{
  "num_hidden_layers": 12,
  "hidden_size": 640,
  "num_attention_heads": 10,
  "num_key_value_heads": 10,
  "head_dim": 64,
  "intermediate_size": 1728,
  "vocab_size": 8192,
  "hidden_act": "swiglu",
  "norm": "rmsnorm",
  "norm_place": "pre",
  "norm_eps": 1e-05,
  "positions": "rope",
  "rope_theta": 3880.0,
  "rope_fraction": 0.75,
  "qk_norm": false,
  "attn_scale": 0.125,
  "bias": "none",
  "tie_word_embeddings": false,
  "parallel_block": false,
  "init": "normal",
  "init_std_qkv": 0.0273,
  "init_std_o": 0.0,
  "init_std_up": 0.0273,
  "init_std_down": 0.0,
  "optimizer": "soap_variant",
  "learning_rate": 0.00209,
  "lr_mult_o": 1.26,
  "beta1": 0.95,
  "beta2": 0.98,
  "lr_head": 0.00753,
  "max_grad_norm": 0.5,
  "warmup_steps": 200,
  "schedule": "wsd",
  "decay_fraction": 1.0,
  "decay_shape": "pow",
  "final_lr_fraction": 0.0,
  "batch_tokens": 262144,
  "max_seq_len": 2048,
  "doc_mask": true,
  "train_tokens": 1478000000,
  "max_steps": 5639,
  "dataset": "wikipedia_en"
}
Each number is 128 + 24 x the weight over the matrix's rms, rounded and kept within 0 to 255. Layers, rows and columns count from 0. Numbers have three digits each.

# v: layer 7 attention value, 640x640, rms 0.0658, rows 198-255, columns 64-127
# o: layer 7 attention output (transposed), 640x640, rms 0.071, rows 198-255, columns 64-127
# q: layer 7 attention query, 640x640, rms 0.0564, rows 256-297, columns 64-127
# k: layer 7 attention key, 640x640, rms 0.0583, rows 256-297, columns 64-127
v198:128143136087163121117120128098154134136126132148109103130118096125111123127109143119139104143126154119136112113144141103121125126132094104106112122152145135132153115124117193148106159139102156
o198:136144162131124156134130123110081157125119109135132099146154152099147142152115078139120126133125116123109180140119098117092134123102138133148136128126121132145123124127133068089144125152127086
v199:151148154123139138123098172159125132142146141133140135122140127146121144115111128125087130123146140150127124154098131153110092123127152108120128151163111128119114110114113149124118153129127165
o199:107138123159103140103100104115131137126102141129102115132084110133130103143138129143128123157104114106095151084164150089110109131135150149130146140105147129155109175164113098118119135124107093
v200:125129119086138136130112125143178093123151181125124107125140141131133134090142108134127126128157109148131132164131104125092130112109104112133132108094141131110135098120134118142159132104127134
o200:081137115169119137112133158120143156122098076108130156191117120123149164149080183137118181135118156119085137074144122124118119130132144142104152200150114085128152145141108154133106139100123092
v201:118120136098135133132135119126095145127160116121144104126106152145092155100113081138125099091123127125103144147153133115152151127132109137101119139114121097163151132099127172114113122124109100
o201:138101151167062142158126139100179132139114122126129128106138164106153116150126175119108121157108144102135082154110102140146133135142089150171157090151131155134150081150113093095111125154152152
v202:103158106152149129165153162152108137140108110132137155126134135103091113129112112139119136165133108153160127120120124135151120132131155142136129156112121121120114117113131116140120126134099113
o202:158088153115131155150129062115144155118151145156080161074118140139149112109128194104081124129155106121114114125103133123126110107122125099146126104144134154120084165107112134109122107126155115
v203:148131120103145082172125122116112145104119130113092108124099098140109131101130089121109127152099107152105141139134127147102157123148135134158101144154108082101123137113150114115146122123099105
o203:131105139121136144122159125097133119152111117147141164135169107132113136132117113097123103109121072146134070153106129112149119153119151126105112124108143162139130140152139129149132106144121112
v204:135117141112073146120134121122105136104145121144121176114125150159090132149145125125089160152117130142118144130147144123133150091147119104046093089110119135122129156115168097127124098157113101
o204:147146125147172111164122127153137132146096148122135121161149126139178108105093157123132128126140111089110123151156109155160107160141086136171110150129134104121136152159100140124135123070110119
v205:105131134099123121118107137134135132181132147115139111133154127130128135133118133133151140156102136100128127140156110155162078155139145125099131133129127132144138085132115110134128139138146130
o205:165141144132123111128181121102148137074089110126123134132093116109112145103134160143072103127165138154106119111114192068067142091130170158130123135151128127081106203145104149135126122097111115
v206:125151136123132092132117120117127112140161132111117121132129118168137121136135106139122141089097111133125147149125102109118108111127169108106132120146139078113151087143108109150150127118129136
o206:145108122116140161119161135142155120147119112162151163121153093104142105134154145121144141116129169103141118081162107128127151134143082121123118135134122154147145086145126131132128158115123113
v207:109165105133105127117105125093092133128137098099121131120116145113093102130137085138127136089154157123115135112141125135149111144137102097130154163107154150155135130109150131138158132131118085
o207:147066151136120138137156113134168123122105163150142141098162102156149147141114149128145101151091121124134111119135106165109133126138148113146121113144088104108105106145120110134123115118151145
v208:128115121142130108133163150075102129109121100127112130156064131129111135143110116158155095143129144140105142110112139085117112138126163146106115130131122120143149145157169116148116098125146099
o208:141115108144119162128132124162143078149136124128138121115175135127110152107142142103143186142161137147125118158148112135144175128123097116104088085104144143146094141101082155128143163111112125
v209:094149118114129127089109128152117078127100135121136104129115141119130143144130124115152127151118133108097118122141158126140107112128155124109129140127144126132120135116152147098166131157140075
o209:134096131149112113144134130089093152149139148151116149108148092096125149096131139140128111080130125144138136142111074125132140144133106163164122092128103107093138187150124091131127143116132172
v210:126144142129148099142135149149113111125105134134110112136131108140100166126167111145121120152129149104139151127164118108136156106158131130127128132094155147081121146156089147129116120125111109
o210:111087105141124102137142097091103177142141145119129168132139154108102095110089134089171132115146060140124104140097140100146140166117136112110140120154106121144103113139162162158131164157145134
v211:062143105121128132140118125115122135111136156103119108101121166145102126121145105108154112151125143148113129144105136105158116096159097146159113143134132114130123134095115140146127136153132130
o211:156096102149112113122160128110132133147110120163171134187160148143159106111120133124122133142122120101133105148155108168142170178116152097135109100118113134131099133131158079127100108129134127
v212:146124094146122150101117122151109119132116159152136138133111143142120154080159080099125146139136101129123171108087160143134120134100161146104153107166118113118106117157150120116095127151087139
o212:114121138139129135128101119149135166159124122135121113137139136139111103123097134144119113144144129137082108170141132129121141118140152074139112132111157106144140142109139124130145126129140124
v213:126108115117121091144139164144129132157137104132158081181120128122127127137167117150145133139135089121165134170126146103130094163118141108117115125116142139146122087168140117092098124116148136
o213:167151132143138091101107145122131116130150129147111155117113122128143156125112152111111136147138144175089148099106102134124130120112107152157145132105131125117120132115144096148148134147095106
v214:134126147115146132112115132119133119098142111119141117112115104133112120124123110117093123102182102130115114116131126139138128096129126129164124154140117112118116135116099122134128150134120128
o214:089078120140149168105140141156140158157108120175148145146133115143128161111135115132180122136069146184118150165106136120187165114099134118078094099115145151103122149116138145154119163126136146
v215:118127105104137111096136127112136106102121129128150128116116127123136096149141139130146143120107129125109140148107118123096160138156103094131168115106126131136112137156099121108140141164136139
o215:151114174138132128147119160139116169166147096145061156137127140116123124116088143143097110134153135171167141143132122133192118146089148154110082129133100157135139132134125098124102118108147126
v216:139106122168128120166117107114151131119112117131122123130104117177107134106103142119109120141087140133130142135131105106108128148148108106125122168137118148107108109137108158142114151140110112
o216:147126124129129136100127140123128118149130166127156135070099135154135119148133058173161136142167141108107149128113108155168142139093180180116110083162145105132132137093134115109123102138176112
v217:113116124118157158143128140126127117114107110101154160132162109110119126103099112118151107122138117130118089115171128128151128162103120130131089130175116127152116143104145110139127143138121116
o217:121133131143091126087111121157135117148155150130100154145115095126105161141109129147118122136103111152133134105085156107127113120117168127128198153101147133086152139116101148106127141096132124
v218:101147106152124132151136118128132143134131145099100127149125158159143120143102146113120121115132129086126138122134102082133129108156110135151157152119099134098110084134129138110129136132140156
o218:145109123138146108118140148137159123103107125136124164164146085112106117121153105163163164134091139135117134149158129115118099132118112104107106122150158106094097122134136079119149127086145074
v219:122148128094127116135134131110119127144159111150095134122093146098097116138110154133110139117109149132106128154154102106148129127150105156130118102129118102148120113097146104118145139119127127
o219:115124121160137087107126161136152157093132120152169097160180107164124160116139123116094108122104093123155093168130148110094143129139110106115131133134139168105135122104118146134092108135146108
v220:162114163137093115113097129155133135115150131106116150118106078111124149141128100142108146126163098132109151141135099157106122132125145141112159137128128113130109143130134116152131162118135115
o220:104117108151164108093108141136155095160119116152130115142141140115167124135133165154167095094104158120110112096140129132115100135148160152121089161132138145136120122119107140110121121128121123
v221:120118117145141117151128128117108162102128158115108105125089123141107137194150126101085152130127108115144146123122125140136160105143108136156140138127167125131143086133091137109155175143121124
o221:140096159122119127084132132171146111116123122135161139164169103124166147091136091145146104158118152130093128121151139115091094130094196136093099116119120146153138148128133129125122103137108124
v222:148108125098133123077151148137134103138104122116073148126122129093128151133141141139141114110105117114099114128118110102133115099127126153120103091147129123155156136139130115145105124121123124
o222:122175124165134119136150097091096136114144127087166135118163123163101126125095076126099114147095136137165134113145130172142129120120124138145145117122126132120115112133122137097167121119094143
v223:171149119158126125139088152129088152146142143138098145090138093145149148117109106121158110159142121140176127133137154130161155150143115115081144111116119160121129113145121133132126155158147142
o223:100129147123150133144152141121138099163110124092136130145135137136159111141138153130123084112131102128100099168105137120129134088108115110156151114131137131129100140096124119137143068116116132
v224:129096112147175115110124137123135134087103135167138158111141128114139102138122146139146118148147128148120123129124102126180129143101160117113116125150160102133136128129164124145159126165116113
o224:110150138140111164133174096097139095154145139134108080157123136146166135096161079127102120145141126163136155127153132123104119109143106124094149110107129141151158156151114126122125169117133137
v225:114138154135112130142139130143152130118119145125071134155109158149116119110162155098169124105165135098114104125129150106140131084136139116134115121108110100149130119125113107131110089108112150
o225:168137141081160122108122095138076134132149086142154152103159085109125145118153101147106106148133104148142157132132113118144156173124106121141154101136107147172116109122141156148122149121105127
v226:174089145120116129141131132107115171112106122115115135117142105136138142157124134139108106170140137115138144113117130131144125109152135116128121120133133119115128140145125161137106138133109155
o226:143147129156107146161120163135157089099170120140156104107145117115131130151115143101159183143149126146147148118096182118125160125104134139090153106079059148128105123109147130127148128137102131
v227:112109132128117084097156113135150155149137138111080114113112134142128154132132113118114164121115150107139128101123110161152101147117151084152164130127138145142146117094116128129143117150153118
o227:155146094125179129164085103119155106112102138121150108099150116118141135142131110167144093138177102122119144151127160129124162153116126204132093107132075123157107106132095114116104128095090144
v228:108145138135115138141147113137151097096115118152107150133081106106163127144136152108091076113116137147168130125124140111145122150113113131130150143100106127141136117104127134129122134133127106
o228:129139134166102120149133171101120172173117137118127142177148166116117157126151098144149129144121127132139126147096115162122107135170146121111116112153167110136107143125096108136149101133168156
v229:153128141108138105105165147099138129121129167153132129168155145101113097153153194142138163105097147122095104124109118110137122129122137117128117162156119125149122118139089137137082129162147103
o229:115100109136143128138114103105089137151143138092105099129085119152105133108124127157130097116159149105121160122135145114110138141076128155122121121097155131124119137126172115127133132110121162
v230:129133135135131130134144101131107124121115120195132127118125155153105076143136132093150169122140129101143120096106132124106127094159115112153103150124105146136111135154143123137134109125148095
o230:163128132131112109123117138118134146144121122078139139123125089116127180136147100128130118158116105143128137116166157136105121125144129175123123109144158105159135086109133112144119093112163162
v231:133136149161154110135111147139100113158159115126139116149144125163150141131115114133145140146126119170173104140121151095115126101121137126132138123121167130140137142117135143115168130146154136
o231:160115066114125135130120121133181161117118142158095128116139144126147158132159151099137130152100149077134166073133087167142115108140135109110125123117101116099131095117109087150130132105125115
v232:141104150101108094144129129103121130166095099155114124116076130162074162162148120150155112112138114160117134119122133152145133126172190134111173125159103155125155162124104184105093137130132138
o232:114144155091129159167128146131098114127110128117150141061161103134150083122096082111112161140119139134130128136125082139127115130083074102174095099127144125113133124140144102168182092116101123
v233:112117131138106137105124117152159100148121125127115120141111139149147118106114116148137120087122076129111151129088128109128157146119133100133155157119139133139164135136123154118126129148155101
o233:152134114102119156146111133071076144085117150148153117097157131110125130131151099127106123088121182108114125109159145141163148108169151128159108098157133107109139120123116077127111109135103145
v234:128139172154125147124135111112131135114122119138131150132095151119116163134139141132119146135124114126144114110128126123121144144129130139093140130096150160130104109116131166121129114127118142
o234:095136125121131119098145117115129138146165144129125090150145130137137115138125123144145146143117146134164135158104122143110148134138114091165133117125122115129136126102091122160102107139106105
v235:122103120125117117119129156111121135125125127118147113132079153136163145139143101129094139145145123143158098138137129121121111146134104121150106167123138135097113168122123146160149115069127092
o235:119153135191127184119146137127135107132088127146118155120165106081146139145100165143134153098116114109130128156128161131152142132157129131130141123124107132131185119137137097067144142152111119
v236:114105123151143099143120140110150132104130156126110111159144129131123122142155086128103115127109166161153176126109151156120122124140140141158146134088107136122121118132113095128130125163119122
o236:143132116136137161072109105174101114135117134110171135108103154124098106145100155139155116130115111107094114140146120121148151149123107097114085130150114128114130141101135140148120129104156151
v237:145151109122148162123133127115111105147119119132130150107114144110173135133155151143113134148149131148120136151129085170134158139163144124103123123123086106118143139089126123131120139117130128
o237:145142134124139119103091078133091166114111104156154112126107086144105122139080124085137156130134147135139128148111157119142131080077123114127109118105170108116108079143115163093135141150148131
v238:121129138148133112114146133145137137124153128145106133123134145123137100154133135113107156115139111119139153133127137114116100122123122100127130130156113111121121131123105123117122112133125124
o238:133130144117120120123116101140110115171119140106153161111097087102153165107100109190137138138097122120115145128109128167136171162125108155094142142125119146124149082144129131080104111135138154
v239:067154117152128117141115141086088158109128143149138128139134147123095135093135080117152118143127114131139147182144109113135135134134145140158110144142162166111147112114143125110108112079107100
o239:171107160115087121155151148171105114141129131127145155153126105179134112167093120126129173114134121079088040107128151142133101156134101138097152096139144106108100148137093134134151138115104128
v240:123124127196132119130096150143107152163168143138158136146102111157152092107119112124127144171140121114097160104112151110149115116122110123128124131158160106144105122130121139106079118116130150
o240:103140128095122145133141124132149114158060176141103118126143121088121148142128148134089111086117131136143111120109106110120151121118162158139123126071127097104115101107098136167136146109114118
v241:146121100125103115128106143124110161119156134091136139116119147123126164128136115123134125137130120136152092135123140147120143149148116105141136115135107098126136084125136131107171084084137122
o241:126112128130113124151123103135139172139067137147151138125097118116132088127125146153176107137121106118103139117126122120186117096125128119149126155086187135138106120171144107127128114178133172
v242:165093143136117110130153167165142154146145125116162147127151146113091124143095132136133119135126185133123111083128100106159120148135130140102137106110112121099075117126121102129121135140123143
o242:098150072143123133095158132127111079114128106178114076143121130149169144145149148158119141140157084124166126150174118164129114109087113176129144133122126080105138129139121117134152159121135086
v243:110109123128122126072134152100119128101143125110148136134111155130107126111140098119166133119112137107130103129160088152168132152114114140145145101130167150132116090144139142138108108135117097
o243:155096151109140096168148134151157141110133090141108096124133092143153166121094172191135102154127119141137151153092117070040174105144144085107078160164105126135118134101116105119131153105150140
v244:124115154107108102112140131124101121130109116156138106182168161143141139130129154157147123116148138160108127114162126136123195140124123122132112132130146129156110147138122128123122159102124119
o244:190136103129127151131132152100124118072152104083116131095120112104115129113112115141135109099116116126137147143051128139159117141136148113120118091106087136090166117121090130121141146136141124
v245:181174161143131128140130134126122174140116145095147132150144094171132140153105139117137117092123069150131112134132129161131124122128129116130137109128116131113124141125129119106129131103141116
o245:105117135138124151110104093158119086160166114134117158121094144111121121116101104134104127143123179139120167161117158157090128144104136131126166136124148136144133150109103124135122143144123125
v246:102120146163135122134103153125106152125139115117158152111140090120139120114086123118151128125121116071131158154127150124148163122104155110100135120148134135148133127112174094158110115110125165
o246:112112106137108131107161156143143107125140152110138102100124148136127146156144170162108121143166131113148104089178171125099127122126112121155096149099096120100106121121124147104121114119113123
v247:159106129145126124132123137150109107129125133172156110144122128117110101109119115133117118101124129108142123115111115131142142128137117172154131147110130111128124136130124119106132113178152131
o247:110135123122116143098130147104121144125108126092125156112127101101143134143147097174124181180124127157137117164112115161160107113151095100137115143117163129111135116160170150149120144138130112
v248:138085087155154152143122138139139115138126171134112140114096141143125139142155163107129091105102121141118136114156170128151139136115130113145110110145127148138128110118128145150127108143121130
o248:115140115101068141140130125165071140141143092105109141164136169113111152125120130108120149120147096113122126158082106150134137130134148112136104159118150113131151170134116094085121161103110142
v249:098113161092094132144134138128137171124124113154150146093118149151157125116131152089132122149142149138124133119078131176120118140145144138123097144124130142091124086122142127120134124141139108
o249:135123094166139110113117114108136124131130099095135126152108110130097123168162088162107142143150105085108128134152061123111152128129139140144111127114137133144156172093120155132107133101127143
v250:140140116120137119118164145146103136138091107125119086143121142110139143131136129119147126106138110106117133124143138132108157143161144129153114105141162109153146135099142162165119164125151106
o250:099130138146134120142155097102141147136192076144103146148118165119097136133108128131135130141134167154163079127162111097139110122095122134144150121112081154095084082138134113128184119143112146
v251:104124100128123170118133108104128145143146143134159138118114117103097126126133126123127138152124141097141138111137106158083098106126110118167127123123104097114111131137147141115099107129164181
o251:132139110142122095139119131135138117114109126120155153164160150134193127072137108125117149117144059117129167154149119132125148162094114129093187136109144153120132133119119096132140109128119114
v252:149152115125134150141123133112084110125106091108115125135107154133096144105107117107135085152126150125128162125138142119136135095118115150118115124093130108133123132143150142123116151139155160
o252:139128155126149136096142099175176139147111171155145144162169103149182120166141125113164154139136118132133099152109094155090143127142146107132135149155123125116123127105122144127120096106101082
v253:124151114111140140083107115121108120155093133106151131104145121142157102123104138104088161131132155146113109125152148130140131122150134103136127130148109136124159136161135125145141114121145097
o253:120131159227133121149158128170131112089133121163142169100109105101096171146131103155158114120113106091150154143121151113116133144100111111170098142117166147147144075079120148086096122130130116
v254:161138145120147143123143138112166147140077131133154142138124175132130110137148122120133137149145092113127134131133137110128131108148146114108103121117125139124143091096098126166087118132159122
o254:142119130102102115098116097128110089078138177085123126125113110128109128126118096130122113134136147142155099138130142113111140110109111147144137124150102147126154156130116129118133158128077147
v255:115162132114120116155112184156125159129136071133116148150121128111135140125112112099090133127086114146119124097130086157143107144132106130134104149143148116098125110117144104119142156122141097
o255:141094110124132136112120122107145092141108157133116152126116116138157139124143125115154120080123153133154112162077164130163158136094162130134121111124078149126134136157136147126119124152159159
q256:109117146107132166133147151142143131123115141124121123105137120144124102144121120120124149119115129098117113135127147097108143148122136124106115120107132135100092146131141118140152121128126124
k256:154134145139127108098103142119125144124104121134166128112127141124109142110146130129130113138121125155143142113142112169136132105092136139129142124094117082147129132166120153118113103144117148
q257:172138108141112117080126128151121115119117150123142152099105148124144127098127124112157116107116119135144107147173153135132138106122109124128099128143140130150141122116102103139134129131120127
k257:114141111110164129137155121123129121112128110141137125141129141102137136130127138112119151131137140124144132123129108124132139138139121132108125134140133154133133124105156123123151116119125111
q258:122138153127118134131122157151126143127141121123137167146134104122132114128112115141132133137148119116119128121139140145129112116124131107125130136102129124138142136144132132126097130133138129
k258:118117109110139114120134111108091124125112117172102124141114117156107127163117131110124115136118140114151135112114128140130144133131106128134117102146143124125129137095127127134139142141125139
q259:124138100127114130172137116146136142112145132140123123129166127115119136133148125184108125099134139139130146135133122106140121111129120145129123146116115115129127127138136099102126105147112112
k259:123140141132123126105142149151130120124107124107107129116096135150164119164095119106166101113119112115135106115120137143134086145116153107091142140098127131163128145129128138137155115120119154
q260:116130141135155127103100152119106134136120135135115134148101102131144126125132135135130127141119139133147138138116116141134106141140122130138123120127121126140122144135130143124106127134126189
k260:126137107142110140149117108128128134143155134116114127133136132135125124135119123117158127151120120096112148143112122110159147108141115107116123137144155128127113104124125105152139090131139101
q261:133138133153129122101134144156119147080142112111153133121138134121127132133133151160140131113146117121144122133136128104153142133136145092112116119130127117129143140114137144130136135118114111
k261:113111104136172116148097129147105134126129166141130125123090138152109160128109139124126122144122131127133138131117089156127153123121135118135135141099152133121121111131146149117110128139146148
q262:136149144117139138153120154158121127108128149120108115140117108135140131119123100099142155132125132146134151109102138107131127103133131113134135124104112128147130095124119121117120113155123120
k262:105145120136154141124135130145157145153134149151119095109140119139116142131125144166107131119103103089121152131124126144145105124149115131142135155142115145143130123119132146125123115154117133
q263:125129133139121106161125173116136124119100144121091121151123130146152147120104141141170136123161108126140126133120144116125114111116170116125108149106168130106137147117144135129121149113132111
k263:132130137155142145114121111159110124142154123121125155134132126117141137154126124136119109121109148118112132160097143101103115146129134116121115155109132082155121122109097156127124104149144139
q264:125130095112134095115114141130137143133151123104132144155096143120139133128148122155140130145117117127131108130150125136129158097124139130136138142138143135120115147121134127143127158097126126
k264:100123125137122122129122132135106141125139137133127167127119122122138152113138187117121114092126134148190114094124124144105150127112159088110137134115110129140140128149122124119124125129128153
q265:135118130133129127112115129133157122158129102126105157108132123122098111150088131159107097130138157139125104128157104085141133146132119115108130119099157151119121147102124106150125156126129127
k265:121099117097151151143105113122131111114128131107133124129124129135105117138137136131094146137124128104140112127139113130127120101121119155119116121119151120114160128137124114097112117130113135
q266:143123121143111127119107149142128118125161128115123128143128123137124115114154135135104121108142140140137110107113097124123129145137135114141144142143110157130119087147127141113149146114157164
k266:124118106126104102138154121129139122126121159139133110124137131155137130117125136114131106153125117125142150099114139146126150137141127135130122150084162131108120125128128147129110099126153141
q267:100107145148112084136097138107131132123149163103130149155099127140153124129159102120137156106128166122132156117144116125137120108131135075107128127127117081123158102140114096127138115135116134
k267:104150142127129123131158129133154138148092132114135124113132082125129114144135139126110142128125148128166125143143121142126153201113109122147150121110116131118106123128118168127109130112115131
q268:142117123161141130099133142154114148127142146154144126120131144126125111140118135122102119138101143133113118132153142162130172133111137110122139112116099107136157107120098150128117121128119126
k268:133128150161115111146086131103134128130123147141126149126122125119119103121109137142125099154133150119159141121093118108149103123134117132139108148120162143145096123165151110125140137150142131
q269:122127074143111097148122119157117132078137151119152131163119147124154130116139075119152115117153140129135120133107110118082122127138149124110101131131123142122153103142182126165119142126113113
k269:147085114140126098123143134137158172127151114156127119131106127130114118157126121124137127110118114141147075131122106119105113155110116125128121125128095129112144152135102145116104182122151134
q270:143131126150095169127124121126136158145118115162132138134173165109103135121098139145110139117126126134142128133143135133148120149133148151098110108145096184132147148124135131120122163131102104
k270:147119124098092138138147123151111128129105155147153101122149168151094143131098140143108125158115135091132140124108101136128175105132091120132105129146144147107134123140123130135147139144155126
q271:123100129152139128123112130159107121099124147118135149139114105094109126123109112117151149121146116154121138156125132143148133124134135118134114099106129108166107108162095148105137110134123100
k271:150148158187123132129148129097129105137130126116121121103104155117174070133112151132112094121125141124109145105118127105127195114105112134164101172135122136142151115073146122133157116145091124
q272:134088109149118088120152146117135127128103164106112136116147123121157127123123143132129127115149164127091114149115119117125099102145121148120128151132141142140143123089132123132138101150141142
k272:132121172153138186146103104132156122117106133117150124122130148098158119133093116161074126134124107117136156098122093136149179103133126130126120142148142144107136074134116158117165106132111140
q273:130128146158137149148150143109123155129132129072120094113102095104148129087109118140112118126129105149161174117106170114122134101059133108174144151136119088119145127114130141147101095132145111
k273:138119135121138115105099156099117138139137104157124150132132158131090121160134128111141101121111132129120118147142137101106085152135147112158155107138126150127141144126107111126105111133116136
q274:123142118140125151113136132114115121148130115161140149137136112129128149119160151146162127130143153139156084137109151120154107150132129151156094150153152140090172142110107118141136170116099108
k274:111146107145131094097166148103104109097122123128148149126140111136182103097147120159136133138119107140135133082139138131105145127123110115070109114116125132138131108140152149149138110154145099
q275:156104140136162118096059119158129118143168123123136155112147121137122137119094089127132157142151123153129123154129135118137117114118123113184171144144134135148109113137157139106083111147123106
k275:103118164129135131079079093090144108145132113103158103094110115201117144116104166128117147100135164142159078112076096171156118127110100124102146106096110121139144157190123124107167172139143113
q276:118146106120127124129102135122178130125175081210104176134165133128122137162099082160167126147120121116144095141134124095096095138151153169133139114134107149084140146145168122124127155122130128
k276:108118114068139147104138140145129124163141112119106071138147140158100098099155136103132151151173164153116122156167107142144135145123133135115094111178091127119136132139120166124121144143139088
q277:130095130115101125123148113163113084112145120131127090156162134125130114130132126154111152130189120138147133145125114117158099120151138113096114099139132154156116137117118148116111122145120177
k277:112146081159152113150123135114144106112110127155143176129113113128156118132138097131117143069109145117117135150127111156111142141144129132108125146123094115158169106101157091111134134118135117
q278:088159111168119100154174153116170189115154103120160136147124146138130119101136150145118137125087094146100145121127124119119105100067153163130124149176087135165154147093162129145108092123137189
k278:160134112091133137101144123083130135112103169130134119092106079135124149118146096148143073151115111132145149110107172126138154143091099150116148128159134135104094151126122162089149172137126125
q279:130153084089112152117161134163149156126117104153114116140092120125154101154136151187094153128102122118122120140129135144159115139115145086110101093121179148155134156122081052185170131114153156
k279:097116110169114120130151157127136189111137146109113111105172121137125129098109184142138147202139108163131148155091159125114144107113160150151099124156132148142111115128124164186150103086146152
q280:102131076087116102132114144137130139081069138150087137111175179155139136126135143141139148132136120113127109127157137146072102187104097142154110140109167139138147147141119141136151162112099136
k280:116119140139126149157131050150117144146127122092159084103162102101088056132139146123125161138057127129112101131116150108138172114100119104131181098149142155149137089117090130168156119157117137
q281:107148115125144117126123107139128125138140127097115126099120137097149126170159142124148127154144093134114115141135086135128132128115145114103103111104151114157135116167084110115102138147210174
k281:163095106122080135133117111153143109139121131132148086132189111122141129109138141137111106141155105084144121114122116120134123120116185097145113108156183076142131123157145174124127163114123160
q282:098127124169128111132147132118054167172122097126141113133127125109172120120106119119137124108175131106095143112128072086125137119102146137129122130162122113193146118147131155108194121155100109
k282:129135141109138098117170097146129111136148127095158122127161140099176124138087157112139126171127120160130118149079117131163176106145164133116119126158123114138149095121165152131109151100120153
q283:117107102118101123104163100111076164117086126094183159130125129155096140104121163109093108140084158117102143123185149147109114153147118118113170094144132125116126116186104109151095142145112161
k283:117164134118115112106150121166144136149156149142138136112143120123110143134126145145151112127068172130098109161132122101127099139171146103119123135152121142133175155138172161128126099104145128
q284:106095143130071148159136162135112116183134162130094118239115141129120138152127104117120165117154127127104117169173146132109127091123081087135159076161120155146150167137120154143093119159148156
k284:177098120129149122146138145138147142089151143110112110128126129173112101122092112190143156099119113137138147135143104171130167155161096156133107172144108075149122104136147135134157143123127074
q285:137184111141146143125102154122149125122138155145094122163106157111125137146126122132154159127101141118084125155114151100137142085151152100139126130155098106086185107141112128131107169135157122
k285:156117154142134135135149109116071177181100069121125126120140108095104147171126145152152145136090147129135052136136097091106091168167175099111165100120144114139138154155164143134141114130124098
q286:147162157142119079155116111110138118105130118115125103117142052136142115080125111163104115143129124117152142165101085130082122117073125154122119123093151129132120135100127118105171090108174158
k286:118136106118106118105153134129166128104122192118134132153068149113081128128174083120164173133173062141141156152093156104146154144124088149112122107096108099099111133079104061125111113151112154
q287:140121153157149139124118135104149146139159189086093120147138115149097096092137096165109125134110155128087118120134132145089105141126138166154127148111123136131159116159147153109129154152138143
k287:142144142108159144106131130146135153149138130120130155091107078122111106105137115141090037132098104172104150160109090139112156146144129138132169129105144132112146123076164107107118141153168159
q288:093112149118102102076128179161141123165164128128129099123141143132090098121141104112135157132140143162095155101078101106166052141103104131127122145140102141135147135149133169130100122161125128
k288:128099134156101138191143095155110089145131129172130066118124148134164109101130106160168123096056154085141131095140106097112121129139129106123138125174118106093133141135152172169166080079150126
q289:119098136130106126113102157133144133114093160127129087136117160149109110078128138159144120145115094143129156119199111124105121076086123174159143163143105137107160171088148158159109132135132106
k289:117060128087128127141124084116151150186123130107125153162093118110048172183121172133128101158156120142132160151098172121102122115146117162093127133147119137112149109138127129139109130157146096
q290:137093150135130100131117124084088134097111135100154120110117094132140103140174154100108105115145117118073118158135109158127124123165112088115122111152123127164078133115141116143073071145140124
k290:144137092098113114127096146116105100130128129125167065133104104144165139117137108124138160148132107143107141194161134154138113130092146095139123117156138107113186155123073164168122140133123083
q291:085119123177159206110147141152134110139086153109112074127132141126165110131140096117090037099162128142105107105123106151122113112165151102137083145123104136158145107183146118106125129105136076
k291:121160129174138159201197128152152158150169114106152132134120103095140163127099106119109133128129158089149134133134157108099137145164146107142086133127124098156113115131127130144130122100113080
q292:135129164110096109128159135156160068138163145127153168112118116128104156084106116165116142106102132131139108134150129154106131141118124170152126116112112154110089120117142130124131130125145126
k292:153120114152127114121093147174174134143142150107114123122135166150167136150113129110203155175095143126129078144137167116167129165107150139145110106118078144145098115139147106152145096128148128
q293:117145100133109140112138088126133135124088107150193140104127096125080145160112077121131136086102118121105137092072133120100163113127135101163091137133150103143145114106124137128156086130090102
k293:142133116137138158200146096137047120114146114130164163148142126116127114149119129159106114132131126138124134102040119138137086157166109154116097116128129072146163175112129140140107131094157134
q294:106097126145048129147106164140109110119109161102107155121121122113125137141122111159110132090126134119112130121120153156158161155126115091116100121111125117122134185075101146159128107133136128
k294:094140116174191217117065178127085146115132088152122137105128130075137125102114133081099155155176205125123164105111153123148130157096123172093150102156143121129131150088152127128149075125084107
q295:080119167112175107168125109105131147126078136139130057136134119152179132117134065083133117155103150103153148101156137106093117135141063150215091147150133156143118166111148162129125164168131111
k295:116159153149170067099167096125135136167122151119130124104128075131082119114101148092103116146111128110127133099107134136136075116150120105128147156067136156138108133114102139122131133096110121
q296:120159110139139107143120159159144139184097118132100131095133131148124112083111091155086115148090118129111165125091105162128102100107139146094081130108179112152171117165165090130179138155143091
k296:131061087103117078055138139136119140129083070129129133131095107086135119146095153088091119143137130105127123134162179119120138103149108158102118150120148156079124118144132125144154189124083115
q297:145108102128173127140149124122144123069133137134132126097121119159162132169140110145139094136103127118168117115114113152121122129119155133096117124136121107107183125154178076137139130126139105
k297:135104160177097075115099135157126142109107139188121150071109189120110148107104143187139139119145091151135119149111098115092100124105140070109139139140109102121153152121112109111134120129081145